Weights of a small GPT-style language model, trained from scratch on English Wikipedia.
Size: 14 layers, 6 heads of 32 (1 for keys and values), 9.67M parameters.
Architecture: rotary positions, no biases in attention or MLP, tied embeddings.
Training: a variant of Adam for these matrices, 569M tokens.
Each number is 128 + 24 x the weight over its row's rms, rounded and kept within 0 to 255. Layers, rows and columns count from 0. Numbers have three digits each. The size before them is the row's rms in percent of the matrix's.

# layer 4 MLP down (transposed), 1536x192, rms 0.0856, rows 137-342, columns 32-63
099:108157119128141154126132117146137110108123117118134135137088121124170162124095128137113091093142
080:173150118152114151129137111092115160150127095133067134173109131100126142119105111136146124134145
111:113092088089139129113125184102099115150110109136108137134099123140152153139124064154137185182153
095:130131160098150163121091078085124115134111117109108116122100129109120112114108108136126139160107
102:112129116163140154093109139173106088148157123089096130102112112105122126095153144125118165133111
088:120156114155128135156111129185161150120099142107070102125110147120140123151148123153164080137122
096:154109137106094116173111120149138119107128171158100130115116099134158141172095158118138165138084
139:091078141143122099137079093120134094125085090117128145095127119146099126174185126143149150140158
100:161120111155158109144117148130108157126139132189129134128129170106141148103145133109144097122137
127:160141117153145114122128140134124119110120147111111158120124129087112140118089108134150154157151
099:135171115118117115099130096139151150116108100119182104081108091124139146149151140173109110115127
090:120142120138081105095110153102153164107129102183110163135138147120163152100139154146088100133147
096:138154135114142125115145158129116112154139150112077132110097132151146094117133160155127152120125
096:127100128133159119119160093139151153153121142147120105153123085144130160146116111097136142112081
096:131113153126101116122151125123091132137135161117142129128137089149080143135152109142126135108071
085:131135124142148089120139108081132132144115116131164149097111103119139119156114121116139113095147
096:137114182125167120109127109145159137117114161148085105122095142137152128086142114130144102146161
084:156154124132127130163132124143166172093134099109149111106133132086073118135084168129108136136143
103:143137157119147121109132145221111141127125123148108072121130145126092115127145120096109107122119
099:112123125121093119132130075102170130167147129146116114139127123178128144134181114155109117157086
086:093134130208114147127116101124135092113120135193120148144113139120105106129106176110126138145137
108:105135152112152137108129107158143104135139120125136169108094098145158175158169112102095144087136
106:097133121183140144095162106130113117161141137128080119142100122089119116128092110117117143157110
117:163105123132144109127149113154135187161117076143137121152095143101143151115144126103123133128093
091:136134123128139150151132168134177111066107142136131131129159136101178132142132129123146137123106
089:137164139131129128124172140086133101145078130121130089123156103126139130149146145126118125122104
081:126108094154112081117161134117114127075103137123172155118123140156110136132087125152147109109169
102:122162135181135167119142111118132144125138137139156124132112130120111124122142100168113106112127
096:081148110108098168134111173189131139142144136090124132131128138101093142130123128153135104157130
106:098129082086118079116122119152122145110158151130121077092129170132144093107122134084131117118109
082:140162119158133151167128132140089117144114119113122136119136104127110138137094144148116136144156
102:139110129127103125141140125105141150120155120111134125157142137165107143139153120108155094099080
095:133159123152142093161091114079121092124143090135109150094146177127112108125152120118112130120134
105:109143111190178116086116113096100140142122146153135206126135132102122110139149127134154092120152
097:134115131117094158111151146134115135123147089148133086131155135132132067080176166146134112117149
091:107076126085119120146123155117087137110107139130123132140156144116186107136159133174143095095123
089:116148122120114148109129080138101116110117108152106141113133116137089113150095172086126111095141
085:118156141127096114139103165109123136095120105122127147109139120064164125170150135145141136104109
114:147105133134117172125129133119153129142183085116148143120106095147146112142176151120082157146144
099:103152076141137102117109152130121139151155101150129127126124106168137132090094100067167113128115
117:159121142133091120163142121107126107116118137155107129117136152169057116093103169129134106170143
078:126163106153102139090106086076116129122073103118124130115129113125160147145127137121165116063140
099:102120124095078181135082104115139158128104130102156107106120124178087136147112093133153137186101
090:091152153096135095120091147150172142115102119127126115163144132110106162115103143170121160111112
105:132122153147144119105181132106074117152112103123102081108117135129121130128114109155152126115069
083:139143116116100136091168130152132100131126133121119160132084109137158136132139155114138146149101
086:149104140140149108136157123099145166171150106156127100157135145109136140112149134098133102118143
089:140103151127169116077126129135129143077093100169122084111111102133141121116103135137143100145141
079:133127107116117165093073125108123158065118148123110164145134153173102143149114116108152116138130
100:089154146101110134152159121123142135143181137092139092143153106132114110133124150080132153112125
098:121143140099133138105138137152136143122128138162089128134115140162142168147132145112095099137101
101:150137154153114106077140110186150107114108166162162131099154111120127120143108115069131121129109
094:096104111127098187160140147106149156153095170111103135125133154125159156147153136125160133124117
103:144121131128129133142072207099161140122146171114150144146140157131112102083128164133122089122121
107:096113144112121147173120133067129088120167116117114145143167146136107150116130068142125152170095
097:131129111132136128148103134144176110134113104152129167132137177134109095114153139142124106090105
113:146131155129179122124135064140112155146140067119142116170115163135137098141124159133136128105125
101:134141152137141110144119127140128123182127134119123095119101167141117144113156104147116140095125
087:145126111119107135160095085116100155141118137126158099100133110122138098110163100137133162091132
090:110129130120145130150116155136171109142121129103155161151096090136127167061120114128139103147158
085:090156050119120151097155108111134111129125106176150134082107143142158096112069127113139168135087
101:121177118121112116095163114151126120150116123080092084123109124119143176120155120110093139122121
101:140107129142134131161097139138131166146146123119150053172122122083049112141101119147123108157145
093:097146096152134120105091144092148119118136141130132178148123132112161114131104166160152100162148
098:133117124144169096157137177087131153147151130146124104138120155098109122141131151125134145118144
092:117118103120165139073168132158114117112104111103126130155098138113180146111109139128141123116122
099:149128168118127128152126111093136104105139123134136177126143114115144116133123100160099106127153
079:163124139133118140151129081070127169159112120136122135109163131102153124069125140088071154112101
114:095174114125123154119153123113137130124084080145128136069151177159128155134121157077138135123142
116:128136148113107147153096163116126115137127155121135152129155138116132101126168141150149108094121
086:151102147106127157108119075105151111137130130101089091151127179142126100128143118135133124095135
129:096144122152135123115117141167152151127194128136108126121121107122115108131147068167108125101130
076:091098109098150086125085129108107165131158118134130141115176107133106116169115103143112151143130
130:153112119179108157077161110145092115104115149116089106121075156121159132152121138135135107126139
105:155117114130160104157113095133144098134151093107137125122147120175081154109119137120107109145156
105:123117103140094134133155172115179088113135127165124125108116120129143132124140133094108125115122
094:106114142162110147115179142193073117122129107136092120166119132123120136139141137141146117100091
170:112134148112077123088107132134075170166129125130121114110108132130129140130100188159123119152080
094:143141104120119132188113124088156122130141145110150080107109099132097134086119127182159140136181
110:140148143169159145118156122121116108080150110124143118123129121125155099160139087160165177121171
106:160127129120176157130114156107131112164098130114137131137094154103063118104147105107105116118112
111:164168109145100168126151122122096171155118119136158137066120095129098106135115154113109125141144
083:161149121147145113118148140120150131110127121122141143130132134102172103147161131115134107153110
089:149106116128143086150106123089141146140148152112126174163115106109125106135105113093119141184130
088:127121138134138161115137091124178088084137103120166159125102146154098155151133116083105133153120
083:153110130137100155097129108114129101137130130156149106122159058109167185128110160121136157103163
082:132125106123110126145127165115148128099135134131114135134140152162212172124080122112147153146117
093:128105125126121120121152100102158144152139162101110175160165124129088110176140122110124123118092
092:167143112092154124101153103132171117131126132166139100109123135120134069119096140122134127119130
087:100137089109113129090128168121120162113153111155157101126152128085144170162115132144130135167101
095:128090092165104089128127126108165117127129108088133098127110138110117121132088145112136105089115
089:099092137134149101126150132161119157116132118154104130201080122107112160147147108133166122133154
095:139121141134144100126125126113162096152127171129117132113158138102161107131122112167119144140130
097:118160111164074142133124132095168115097123125152139153111135109155133145152115140136150100125142
088:172116163127136147121098099150119137159183110164127126139111098106127143142158129111159158116128
091:115136095131139121182115139178132138089122131118125086149137143116105118130104141140129117131109
086:067125116126127117145107107133084158125127113202132116152119128127119152098157103110106107146126
110:145181125156174138189139133158097113116119100099110106148142100168129125138115141133104101112137
082:133131062093142177096097102088111101123106112105138129146122135160135098103118135152132123114129
165:113101122157114152133095142141099138105128169108144111142120120138118104131121129144155131076119
102:098082132150138143116131108151113129131124148152104152116092157153134111121163134131128174119112
085:107148113121091141154140136092155162113149128155117121051163138140119147150121139084159118115139
106:113135121130153124123099098109134100113094120081099138104161163110112187126096134161152113141109
123:159151120111119119129175112132169142132139136143145108145153150115134092185076118121089081141145
089:123124113163160158146179136166120151153130128105151093127139128108115133096130178147125117083136
105:093143142091142118149130072138125140138130131156129104119094109137090105131141080138173187109143
099:132134157113123193117103118100172160105068120108191153121127095128181113100114128085137163083139
088:155130119191101091143139147119161140101101116135172117136137171167102119124144111102148084126152
083:144155129122155138157174128153127190122138097119125141132136105166098152147178102104136103126158
083:177111142146108109105077117101089128085128103108075102128101181141137109155099116152107108162105
145:106100152110118106123108153143121115112126141118133144155128155105151134090112155160123130096131
105:120107098122122118147141104128157134124120130139121154149112117147080090109127127138092147128116
135:138107156121142158125108106167136120112147153150135106100162136133172113129136126154145144101095
101:127128125118182154131159132168141117129160131112126118114152131092114118131115101128087169110115
095:103085144126173140094158139149144107136131147139084143150098128111194171130146147139105137094121
114:126133124154088106165125190116089135146136086146134155181120128142099169114123155105103168111091
090:123098130081159193145150160125185078108140124141123122144132127150100170120123125129135123104101
094:128106162162117121130102113149116156126131114133120104169109098082110181175144107090146105135147
093:138123112130127134114156100154120095128108142127119070136107130153120143189093081157067156129102
090:134149178102161122141132130151107171118111105114102095178128135091127133144137104099135123123138
103:153139144138123136119107160143156114122072165140123113137133137131124083145120159142109139103122
088:114124143185105148114153146155126104121110181133119155119131114093118158126109124088112084131089
088:124132160133130121112140138120108162155147167123140159156141137165143121157168133104138138158136
094:096123141105166140108149134090112122109124086162112117145123107111092170084140190089165140163147
098:134115159106132141093117143120151086136152176142142117167106112138156182133138112146156102109157
081:159176115113115110127144104164155150099117093124112116134131097075109075129117142122117110139163
090:144135093136169083130132115087120142154080103124116133100168124129129105102137130137122171155112
101:159122099160154091100175084131155107117130163122138178129125146156165142133123120126116144159100
092:118119153098155127115134149130160145126139120113104149137141120112082128154133104111154117141100
097:138161148165155124132126111120130097107121104091118091144132147127119151181105145134139153105121
090:114133123095147112114139167131119113132142130109131115157115095169088143123124116164108096120098
080:148165141161139127154179113140129092124153117122158084132096134127084122105117135141141107133119
109:103175154140125143113158159109142117126166158159067127126123114169100131146124141111139116168124
089:131161099091108099172085132120146111161106106127153152096121126143114114085155182132119117124145
096:134127157122157112140104131126095149107142089164159144115126173120101125154133166163095130113128
104:143090155153116140147105097117119132163133107116108125120162144136120096124104162126148100093154
099:132182165119147130113129132138122091129109133141128106086145143124127138119124129129142110107149
084:123149158108125130108098120164099112123110115163159127105091136139177098135147136108141150131106
081:138124136140123145105149125127097189164117152132085142123130098121080124099138147119160128154146
099:118152109104117146125102095164139092134122131113130118107079135129167153142141126094143116145159
135:147113141114133096128159107130144129100115104104154143143123131135120110153105107118105123111141
083:145103087126081104107112137161111137203129148151117126094124151140090142123097078118155130144142
085:130150129105126163135115103148111151159108137140139127145145137114147115132127130145139076107160
088:158143134155118122105109130129151156141143120131120137087136129098114112129118109089141103130116
082:085126157142143151162148110113116092119123120117096114123110126127112147150123133144114109164088
076:136111097116125114139132102146111117079158098114107145113141149159136164135154105120157159132139
120:085116109157099134128156141153147128114146124164097138127118115151110138118126113125133120156103
105:097124128159133113094142141154104124119126157110129162143117101132072141092097145146116102146109
101:159189110132101088092120083152113111149103145131125119153107111081131145160149097114114147151136
101:159101099112142125133155173118127207131124152105134143156185111115145127132132095077084145126132
078:124134153136159147107135138075122055068164135107167108077118169135174112133093153114131155112115
089:136119173093093148129137128103095131120105103065100144117143119079125123069126133123142110119146
119:075159090128113091140157124162124127140148153184122101163146129163106108130114142081131096150121
082:160147144157123132130124140103182147100131135079076146092129166135101128151149121163115145134163
094:180127115155082165134137131112108146076141126139138156154135151106168151124125106126130107161118
091:145149091114129100100136120139114131123156151130133153149127056155120104120098148088122147138081
090:140109095084119113166136095093074102184139182132136172116096100131149156129150145085159132103112
085:146148159123152127125088095112146148076105118137137163144136145095154137090113148131105107102106
084:116163092131135142112127079135131130101114122125105132147089080135150178113173148148122093140109
104:154119150114149135099139148141119148163153124124156086115181144093152119124067147161111116107156
093:129108098122104106131082067121134104101110121136131047147119088133126142118127125128138117104165
117:108124170176133127112103142167136099117114114107138131134120102128152123171165096100129164083129
121:109113170150143133128113140101132112072167127160113135141129151166134124111100137114130153154138
083:117160140184134138115120087099093138102115101052150173168116124154149107155135155115113129121116
102:113130150156151124143090094145133133110107096146146124130112152142114136133144083129124192122088
106:152111146119153115146105158130103168157141118144130131159090101094096111148118144115133111132166
092:127152116102133136119117144130156119140157116167206135108103113157061118127140123149085137116158
085:134127146100178113114072154130111119130138123171085096140117070129059131126122095101093147128115
080:091115131131125179089142080135128143119133118159164142163115121156101126099131147103147154146127
109:126088104088143147167120163126093132134148131147112132103168168104115096084121163122135168111151
102:071122126114129095120154125163132156132109111139116120176117150102078142135134100080145082147116
082:104112086158127159152160161087102147141100127131153126141096126115152144165138098172141106114148
088:150146131125136130134140114162125157125111084166164126116122118085119141132160157152135080143153
088:185131117143121129113113115193117122077123089111128152129105105143133143142166083143111128137163
094:157159126130098114106114167120115120141118124110095118142120125120125112105098147143106096145093
101:111138088130155139149119108103125146102134113094182108110144138117121162148111109143120156108107
092:127136130116118112109128175142148139160113138142114171134122129169103129187132117117117097148133
103:152090136122149135167158160116120108143130136123115142102129159139120150186110120150131144148137
093:113089152131087091134143124116132125112093115158150126127141121107089110112140151149193113132179
086:128110153113150127124139152197105160160124101121138113178096131123132153139178112108142120134118
083:109124109119127110125152137134140133136154111148162133154132164127118134075167137153105138098148
098:110145171092116132128149137169117144151094131117091113151113157120103121098110088104096081121147
081:110126158106148147145145130142108120118123133122118106148117121115121177112154096092141082125114
103:118125141126149113152174140149140157149112107127117143117093137114088134104133118103122142122107
098:076139109146117147111120093132118112128173125152125153151109140080122176100121146124133124139134
089:169166105119141098132129150084090158162115133072125169085170147139130143153105132150127120154139
094:109134134103137131103109129160171113119112131138143068121141148117107139091135129150151100168132
111:161114092100143160138085104107159081106112109132158103139188127101098119113080090138125136093114
095:091149159146119088127143100096118168147128149135114129124180169142131116140099145157128090119144
089:120121106154109148083124093156147112132152125168137102171101102150121143174125171142112182153097
104:108111111107155133131103161176067156131068107131162113129151111155096143094137158178143135156073
112:131117132109120118147130139113128140106142130141119147166126140152090139107143123143092122133155
083:130151109113116145141150131124099152140104109119115090110113132114108103144166122136103123123131
087:156159126108119199132110106150129114147106118111110135099118103130136139121134088159082181096105
105:132159139157113104130107120136135145139115160142094157105181161116156144081080127123133160110100
119:165067118112151147134123121139106104141134148099097115131155165147101118131144122155112113138130
119:129106098145145111095150140138162130152146123117075155134100122104140119120088128123114127099098
095:062151147165111132157129086117090163089133112139145143121096112140091150115135185076148176100129
080:114132116110138162163103151102129122121174146103109160162142108140115141120148136126108180151076
086:154163123120146084128131121068103120154141116151123087145112143090101138116105136112152139134119
102:156178105102173151097138189114114155135123087119132091146143101115065147085125147125113172135133
104:144119117131132171135129142101154144129127116151136131140177132122104142127095131122129129130119
093:083119119152086076113124094141116200136133096120141087149123145098195128163103084165139132135158
105:090131068164111138129112123147127083102113150144123120095150149116137155167087132117122147165118
096:145140131122123115152146188093127162111152130146114103126119109074147179131105175127151101078137
093:129130111084107151115084095133176159153098123164110139088147177156118108104135144105156132155127
# layer 4 MLP up, 1536x192, rms 0.0954, rows 138-342, columns 32-63
101:137143133128121104141139158150150135124153110146148105137124150126087132101173085090152079130111
109:099131126123171106154121177111122179125113092125131119129142162149131150146092115120135149130183
096:113116150117130088123117121121149104136111119130084099150109134124160121138106128077144137144174
104:094090106127134160126085126119077142146115128134098114133103087070137115126115145123112085134161
093:082107174117129103133168159151136105200086175111094177160165167124140150138083112090155152097144
105:120147169126124129142119136178147108135128139120126120130070088148107140172094072130127144071129
115:111095172119101131149158124136121173126135159160126136152135143115130154124102125110131134098146
105:129130165110141145121123167150114166113094165155141157151122074078121126123140132114116131135150
107:143106118098122136112146129135133154139129124171097092142135158092143098104111123101113152126160
100:140118139100128100111133139142061163104123152131138127150128138131119150141125140115122054122157
098:162118133096167113163105145140113100145170127177119099147137122098153094132113153147077163088166
102:108083120102168143117151187119097158120116152144141144139167092152121133152128144114115094069081
104:105116123152154096147148138119155135120169101137114098114117146149129132136142131151110124129126
104:085138123154117129162150148140124145158147136142068157164091127140138128108128139094154109145130
096:116128140105142112129157135136116126118152096147091130162082122117123145121110077147146122081182
099:125120116073159122149154119136108116123117123125077109144080116113116125139150140134134117113167
091:102130112105135119116153131171080098110154100134128108119131130118130153155132099174124142141114
092:119113143121130073128154143178106162149131127153115074142095162115127100090149132083122123157124
101:117103124154130098155139131144128134172094184119108116163118099110099115134134144153124110083100
099:130129145153098149120095124130145134136156128119139101126131111126129168163117123145097145164162
103:110096149126122133137154159147118137162106102126123115112136132134149114098156134086099132094102
100:147109116120179074156137112144112137127148097175121127132171117160108114101113092072105139114154
090:133106103109148064106140152145125147150162125159123142178097118082151142141161126125135140115121
102:152161162137126075126144127128126143105121124140151141148161154128129117154108120106097146154110
092:151096138158160125146125175127139147103148130159107088116128103141122150099149121130142114126088
088:119090151147113086124138182114154106121116184160133111139128112127131130133108089079144125118146
106:088129187125120138139119130154115130125137164193116137150087170112137137140151131179123148139133
094:120128127131112151137102145173079178121142134120135136140129187076134124086147088137114143113148
096:120114125090086093144135129140102161136132130126110114142145173125102153139136099104141098152103
092:120166167086148123149130099138127129139143187109115141097152110122128161179119106131139110121094
102:103123135137132138129112137128119164127148122109085108136160154162132131126130072143136106104095
100:159088143141116147131131138133071137128169105129131125147113138136138112078133090147090144127176
099:088123102113138126153106131146076127151095125136089130133117121121120180130139087135111111100126
102:087082134136168139134104183130090123156144101108079089137114151154128087123140131106156110144143
100:097082130105166147135135136149063161135118118170092133124091139131104113159136106123120128064160
094:119075108142162138161130133118118118085109115128110146142111114096134170131151118119127129124132
096:128159127123114090149161114141100162162102112130161112134116132066157137123093097119135150133102
110:112173167116128127131133165146129175147105120131105135165117161112141099129124079118099144099146
098:134136129149113146138174149111096158105115139162117108143164121074128124115110106104122129156126
108:137122121103140121135142158186103146191085121115167066175089143100154098101132134149093115101117
096:109156137117112118137124132152142127146150145095082167147090129155111145156102116105125130144160
100:086141121111130100140104149142162146167160177131149110123129146150129125177055088125112122114129
100:107105125139144075115143176120136161161147110119105141136101135155075165138102067119171097169098
107:075156133143161139152112118173104117133117164133076147139139110130108158097115147146131073127097
094:097134176090153089132185153148103128132108138124099142133141163129120131096156107111117061115142
084:146104154137163123150138104137102152150156113147135094158125139115113140154124152125149096091098
100:155094127153121137110121121175145125125118154166151128138124118103147110099095128116093189099142
094:095112147129130130112129163118069121117102128112133122141109120128127138075148099139164138124105
101:124129164086115143170105127156115137097161153104156086133125110126085119165115156137129079078130
100:135147121150087145107171113148104142134130111153093100163120128110112158130115155122167127123101
102:127084146128113133098131139155162142099124135136146112139128146113111155105095082092158119123126
103:114119125135143151146111151143094137091094133150111109114108135128150097084151124124136102161150
104:126127139135147125118150112135143109131134134132088148192117154140108117162145095129110109115144
099:112123150119169123135120137145098140126128104138131158138150108149096141143126114156153114125137
093:111126139124141107084139117155093118148144102160110128130147144112131119123124103150112095069154
110:145076151146132071145131186164143137149134138141134107118134153117111132153144105106104123152142
091:143123159145143122149091124139115135161139141124121094154134142147144155117132129123147132085144
097:109098116103123129175166180150107123129157111119085096150168123140146145122119110113133113103129
100:146136164140132145084119140147146106111125137137120133137115148133121092142115132145141146094150
096:127121170170133140126109126133138080103114174165074131149073122110153197141164084154134131091174
105:135139155102146126147132123140102111113152150162102138184099131077128153167096105100125139125145
096:135120134118134136201113119130111145143093129134116135181123137110135123104110119129113119110161
103:120126184115161106099119181141116136107071187125147100129150115110155117093149072087107129127147
094:144068117168155103137166137129106153132152096163136101133094158091109119113117128103164154144144
092:126100112130148130144178198139101134146131149172105109178129176139138102132114137088120137126121
101:145126184124114074108111114151111113110142136159122121166113152125147139128153082145144108114141
094:106150133125161159176134153144111127154089136130068092118071116123123149147132138087150112150147
109:132101132112118105124203137160105123154125088163098120122124177101123139120104101126075141144131
108:107143193129127127120105127157115126142102162156130130112097146118115131128098078149174140150128
092:158088103177128140158138155143084139129168159153132105149137168104124094132092080099118078130122
106:086147175124129099172134115145101118130112080128146109134139151104126142126148120142137100124105
092:127133130159138108144124120145138127107148125130104111132156138096159155131109112117153155111153
119:140137129154114141093169174138070164104074096118087137136079150143117147146140093137132112135134
100:111145154164163117149106132145121116177120133158127103107117138127132134149129111125165145140170
099:120095148142123148109176211131157137100154109122125162149101104084121097152124128096117088111110
104:124116121148157114135145192142147153172154120130132155132129148135072105146143127114128099083188
130:128092134141094087134145148150133138114117121134134100117142138126145160142117127088134106084128
094:138143142095114107116105122142115165165162153124130120141143138127131119082095098142148126106162
106:144104179114128143151088160123102133118112148128144101153140140116104102136149091151143111102148
101:106118155152125152128169156131124103130121123122133160152116176094123157151111079126124110103114
108:103101167077154112139145135163102129187095112125105078107141130142111101115092125121115140133153
082:123136144123108141115141125175150148158129099117139137168145146134141124141135112099167135132160
091:134127116135068095136136125120109167141191165130150111160156115128119101119134106170107116142120
101:145132152096163089100149131150078140150098118145147134113103124104121106095105132137136135106157
094:079077109124167110126139125131108139172109134154165129161146103105137097110121143129112103109174
092:114132151131141117114097123157121192146152128127172109126138098127035119119167142138088052117120
092:133106164102143159161136164151130143137120165207163156157161141069090080128089120117101128102152
103:087143133200140121167090113146129123139152144135152123131135123155126135175169126176107121148105
103:048113210068148134119148138154165151166117147121122130116156152135118119135142124077143120150113
102:101109151122201113112148127122102108112083128156127130111152107120120157143108145086108120128103
081:091085152150158083116182126159096142090095136113143086164096112110091150108109104104156149156140
101:159119111113173154166147169127139146136133147110128068179159134155127158142132124091118095124116
107:157103131106163100110131144133129185138147118146125134145122104080138095133109126126098125110147
102:136130139170113164178074165149111125132125147109132109128131162130096146108123096116154122144105
091:134087141141167149137107139144162134129125127153138138125141170071120133174121126101119098144134
093:139102131159138159134202129122129141123146135172143112150124134127117158131130134137099123131162
100:117123183158127121150157194184133114103168137155099122129145096132127130147143149146110110117090
080:121113158132126068179169124139159111131139134140142139125137118131109153147166137115137099116157
137:136101131104114132149109131155128108148111102127123139143109112135109132099099116115127097089140
099:150080129168129123114161211119148091124108142170147146121057127131152159131116047125147157137119
094:130131143098146076137158127123130145133123120119134097125139104136129147162107123106131133129120
102:130118116108133114153149138147123148137112131089130153151144157125117120139119134141097137082129
119:147133137111164133131125125142113162155127139124124108173099147113112095157102137127112089139133
109:067145127142140142132123140162113168129107134126080084128169118112169152129132145099132135109106
106:090116160104079138145107122129134108115146095134117145144144107144150122137084085131111147121163
102:138073151089146115193149136162097104136111162128125127152116116102152152120127110089120136144128
091:136109170154121094148120163136133190099119118137113119156150130138131089158096120155155114143145
092:135118126171121109125117126164133115115165135191138105157150130103121098153092120121145138140158
091:150120153141164078175141161146111091156133120128091167119115137129143129125113103144110132130149
147:109096149180150104160160162150132128159167112120105141161085094140100128105145124130122085098128
100:145127163116138133127138155161114161108141120132130123129142136100097138082093087103102115102112
109:108084149117163108136102125147125153116171151150125135149148167134123127109162152101166106139121
104:128112145147130133087171116135141133153166106155130136160178130097150124114116146117142106105133
093:112121128117131106145157152113104101132161158154087115144109132103123164108144084159129132126137
098:121127131145170127174156163125120128117086137177137137121081121138137190176124123142147158099139
099:144117090101106119125117170135126140127111147153107126110122124146128135076102096088135105095096
083:102070142159155120137121158136116141138125121147129117129084137101116138171121111098145125142144
090:174137135142104107111163153167139123092130173143115081175109156115128134132115084145137138145130
082:091140153144164101144153128152110136103123114108103082139102123120083129128137143081095108128173
100:125150130148150120156153154118128111098098117144095134161135134140135124117115117138112123107142
101:107083137111099138104150121158105165136110164130088137173137177127151131132092089119183151091105
097:123106139145156093092187141124157115148137120183112136158124178100133122085126145100115133122110
096:104115168145188113137137121123105139146128120117084152133087143100165137106124163095125100154142
099:140117131131129144101130114139101173172102095180115141127160141134148153118134110132102110087147
089:117126119094146136165181189139142127124137141105098095203115129157129137170110118157105109112147
101:074130124115151145135094130187104156126125111138120090126100145157144113164099094150112130079126
110:137118123116135071131142117115099119141096141125149127159138155134125178146129150094133140116164
098:062121150132143158120145125124140167127134093119127136142116129160095132155098138104127145094186
103:149091141147147122143150119150140121136105176138132095113127187101135133151115112104150143097145
096:062109159145140137144138129129113120129107115128112157122114121072161128112128106101097165170158
085:147138125084135102125116132161106118189101136141125117128112103126141139129108081113117125108121
103:104121146140154148099159118132128131124105110114155127094145154132126152139116103157145152121139
094:144144131146155151101116107127046170133129145148138102132096137118156109124118108130157129167132
099:104127128133121123166108151129106143118093120164123073144155190123113164130106132135137104126069
094:116126167150099102138137159155123140139193134137143124145132116110077161134131110133131104150145
103:125125135114149087133157143165127146128139128111126107132165179120114121113099137082102133130139
092:130102122098200099186122169109116124138114117142127090117115155106154147147098126153110161151157
088:145157124165133083146122161145118150173126151195140135132083134119132158138120119112115125136095
096:111133132125176155130133115139082135175128131124080108140082133095141130111109110070126137105108
107:152094145124142091123128132125135129104163142127129101161110165119131114106141110150156165108129
098:115089139118189138117099125109138114128138105132087075157136102108144090117122142131105155113131
100:163099115095145107100135116145140117135109117148144118144126096139113110147152140170131108109104
100:114113148109113125190138177144121132131129137117148148184110120097098106140117133154113134157128
094:138148167125095135117125163165149124146150122118115114110136129118135114150136082128119095103175
085:124133145108159131137152128132120156169122103129106128138126169108133173149175129125141137130132
111:100132150114182080157089145138126119196150121141129118153143113132090124125119140111108115091120
104:152125161152111149149144149179156107137146147136110133137112176073118105163094150126145082115149
108:162113178113136129165125157124090171128129084173105136130135127131099157118114146135152136154131
101:147109126120138151110174178131098155151162189173144109144159158136150111094146082101095112111111
092:107090134145151126137109152130070156160083110127097154143132115152109111130088140142117123128156
098:143127117169146133128153145137133122152182177172142088133075152156137142164125119108151156137124
105:051080132120197070147130098130109144125105115140138147115121112130146134151108130087116112127128
098:128104104150141127137137134154140160096114093202143087122066164074131188115125148116116149141087
100:108105129148116087101150161101112113182156103145078132099143142113139153116128165121163104092132
100:107131137123201069168136134132131124160098167121135130160124126155132136143145125120080146062127
093:106112132138144093117120151149057148102127151135126132100132148132124104123111104118125139144109
095:071115123112121126121108104118105135159159118115054143177101146129124118142083133159160068129100
091:103101163115112102139120155139151151135151177149132135137165174120124082156074113122139158106173
093:105126110185180126108171168133121125116133102166132162154152132072130159139142153112138131167106
102:157119122150128105119115160162121108147136174159146131151154117091138131180118108141131150104165
112:136133102134142139125140144124082141160144151205145134150128108101100127104109137071115122132117
110:104097185105144131120142129136113121100123162163095119130125162134124093095121162114137098123085
091:127116155157116112147116158171140107091079151126118087096153150094148098103105093152128139137100
105:133132191125127099137120140139094127090120153129156137123157107127104151120129128131140153104118
088:114107199123184119156140125124110126151124103131134130138094147104120133131136149061153131124103
104:122115130133156155112119133127143150153137134149150140153138154143139132174114112097102139112125
100:118129115107146087133120159158116129133133122138123138137108184125149155150125150161124172128120
087:115131124137133100187096152126139099122159118113123113137143177146123108134126101139170106083127
108:135150121083176156117150163115109138121106152137092069149150118132124098160077113154108123128145
086:100081162135138100144143148137152145085120121134137126149127170101120115091137121085138110139133
096:120132124129112121129124143139138124148160120126143127150131111094115115117147121126101135094115
090:067132164109139098095148118158090114159184102130124107132136151083094155121155128095119110151156
102:136140141075167119139141137137113164163162137125129100168110150148145168194116132089125119120116
103:133072137115149093140159129163119183136140122137147068134131146138122138114162123156097122128082
100:096144139154110136149115134153094145169161143107114135172124137143111148138137122101109036127085
102:127089134137140134144132177144120102142110199139128137122151161118101194098127095143144109126125
094:127070143131138109138174146143138132139094170147141123167129135087119121153127151142107150111166
106:137144169100104102172119093154099110101124160126150147132178135126089123079119124143186114101150
081:090095143111140116076137148175125172144117096134139092151124108137117139137113114099131123141135
098:144113101144156128149164118112107137110118136106073123144115117140135160110113121112141139145102
087:105126144100156115124150114129120177152097111141112125134108152148117128124101121099116098112100
081:095095136118133155134131137113124142113141115147144124118109115108097122089092094094166076110163
092:127098149082143096167139145125147139169124096127135107148130157115131131111147095067099125127146
097:075111138133151112156125102121125118128109132151083094152120163108147125143168117133130120145111
090:168134132107128097109102145142130164116107151132143071118146114138130091165117111125125075143102
108:105132125085103076136133140115113125121131101108110154108126134143124118101079134122153156096167
109:106109142088118149113100118158112110108157113155132122191177076096129101116083091110123108106130
101:130134138086114127147157126145110125117122097087107131125082159133120167154153099097111123116145
097:144088146089178149142114139119134139133101109137111135141110151103119125146078108069125171118106
099:099093166086107133144123144134135101126152145107088141152199117124156130153108138133132136118121
104:113117138137150086174112112136109138125137116147122137112128123140102171140110123144146111127133
101:118110124094166136087155121137139113156155175148143094157100102102139147150125114082124158131117
095:113134137139146114141119146184095152131112150138142122109102119106116132164143099101092146129120
104:094124166141137115144121139166135131126099154143144103121180115104103107104127150138109141117110
110:125119135105146130144147157146100118130188137158125136177135086128144143167117138120088140087173
108:119105137148132081140151142139135144120127126170129147102108109087109172121123109107107114126149
101:115120104163135127167147169163103137165132167144128146137142130111144125122114167153112123103093
096:076147204172163116148106126127136193090135136169117132134111135137123137140110145092137114142103
102:113095205095118123118128121147145143136082160123123140144119109134128141116127069126129147083133
097:140105106122157139113142129132096165154134162132131105171129131130132087123166118118159086127118
105:129105164136167090116140100113117105105130110144112130126152127136135119068151137126180093118156
102:119092124110131148102123118125148171134090118181097152113123124139135121111102123103095137132118
106:120111152100118102148126130124110146129095138152147115155122204106117131143099105157109129157143
105:132123146132132156158102146127151164121137090133128122122169137108138115143160081123119104120119
104:110120166117135097169152136120168148160101111137136139135166162129126103114112128078168131118146